Each number is 500 + 50 x the weight over its row's rms, rounded and kept within 0 to 999. Layers, rows and columns count from 0. Numbers have three digits each. The size before them is the row's rms in percent of the matrix's.

# layer 4 MLP up, 1280x320, rms 0.137, rows 1234-1279, columns 40-79
100:508547539502510429559522477465498507536525497562543479544431463457538470525564415397468533513583557477476514535589485489
104:552521499437577470455561447511515517562538438558459602527575606480587453459487479480411537442529468454576511522533447499
097:559522507549423478559547499587508481541486475437457542521433524528467550481505489495566384484487466423498404466487467461
102:508502461479451456485472571495525426502484601467569545464510533495465485523495512435470489479488443462612460499496465536
103:486490544410344477440565452525453524437516358464539479516546449560513510470521438468470500536522532568447509497470540486
106:486515481447476508543535417443478464434493452438492499479536457480601495518472574494501524532455565469577501558474551549
099:440457461513394434408499460445546543451554513562559427526499400558504517453465476532518525505425516457484462371525557483
098:518577432455561506509438428411561571469494502542557600502426532540529472505560496496524491515491475471505481408469500497
094:574448477530489574531537490435482495508517550554489390469542445492612538574507519486554389481503558544451509430518488482
091:504509442367543525476550557395549451418579544542497543530480522478442475487631492459544361570561513513498494473363462595
093:483605477472442448524486477444450438460485553612474469494529523460532475518537490556450476581499571411509500437536491556
097:586594422608510478524397490520482583570470562428467454434562496528550510560505446530640506512432406546481440559484469489
096:550594408445535506552520555549543432538514547497487524511510472507461470621447453486452510575407450512456423495475525502
106:567526474534459434465545555488461501379503470429423389468488664559460506546473444495487441556495462485450529564496580485
099:470570480490452550446446635491527376495546477488455502471565476422556632552561532535479553422517492449557500533515492483
099:477525487593478422424491622417433498431464464480573537510456555501490621435455477532495461434566483562493478418443417460
106:562528535658484443568493607480610587452522436471585518472535471470548472543462531646467525514541561434501388512413535464
083:520417530473441461465552477538513603544538591455439503566471498495517544589560534431536497496563515522433562515435557473
103:512374576523533591492419489513459546491486436537359443502492579522489544470503534529462558529509487560492575534557582483
098:449517610500518494461448493521525485544571487484604534542492517528517550518450512546370525513539545416495398495500532562
098:565639467480451537492364475583468438559485573507518627628455430609495591539527569475514424553511421451548537478528464545
108:552456460487477476505561510577484467540585437531542526502451513473426486613481463529506424410559518512457547504452469441
099:551584553410499498483505472512455546514509318464543463447461448513539526496521543531497496462466581533610498534487545516
104:587623475515490511463501538513523448504459489548588499475399523474518532515538603530536464471497453453443560516511469441
097:542463538529548459518480479534534472526486560493444462491491518548439458545507433490439513401491442545542400500563515480
102:533537542612576429523508508432526569441521571558400565480482511508501460495458403517521464526440457514540598462532548569
099:452500660539446486482475495509521505457498491608493498603404517550444509419520550577556555534593479424570503486426495566
101:499426448529470627395525508459357540485510564542544565566388487469461658498512537465486575453572541542500473588541512562
100:509418501466497440534366528560498425559541546580540477436475567411509498472484410455515458542489463506430478514502494512
101:526450535538470395575463524511376532575395545483503463479631582447469516599437492582510485547485481548444456427575513437
105:578448496493469550509540551507391430469508574413542497552404470610387453486598436528461481493471474486468478547505537486
104:538502465509442477502558494504530448510542504525536570487477435448478457548509398493498456434543501528509563550566565464
097:545559560484475557486495477477531527448522536541505591407537530520487546537474540459501501548513498506570524472501506450
101:493442565525527474534570460437556541501609584569485452536498525524417473521527542577566533638540468455468530553594594524
097:497475473536530412448552550515496508531508489498533549538598577544486632465502448473473556557574481528541460474493428486
094:436494414503513567495478332453548526651600462497433445490558549539416463521621514482488527469415529519447546460427472461
098:493475541415572538577499440521572533557494583488520556547481540462536504485599407528497529496473467440477506553444409405
105:586587445505472566509406491588548528474446497456537502400545489561520508482479485523584513539551543536477523426505505547
096:507505475530413496556498453555509615550475475489482478550522496478543485464522591564375513440453509578559504481467371586
108:550519424500484613541534453513523511528498515420430469566507468427586507511511559513449505519435526469468503519397501445
108:462467468459490493558360541500445543564587446528464437580426494498502432455502554498467517556491521473501514434535561487
100:569475438476416552544484495475507494466447429609558429529527475469476490510526367489484446547557559499490459450489531415
098:429491499522524460538507599476496439467487515491523456558379405520437535520478572521511455490400476483487478472529539616
097:542477556482539508546486522428503553506502504434395485592562501439459536490436425439514529582480488445584528478538474464
103:473550406629485504524504542495503581475497484435383661430458532630564505501505476484612464535528569405507543654457434479
097:547491433486512446528442477480522504483502525470420508540459544438523480520531521442475545430499531481601486525484545586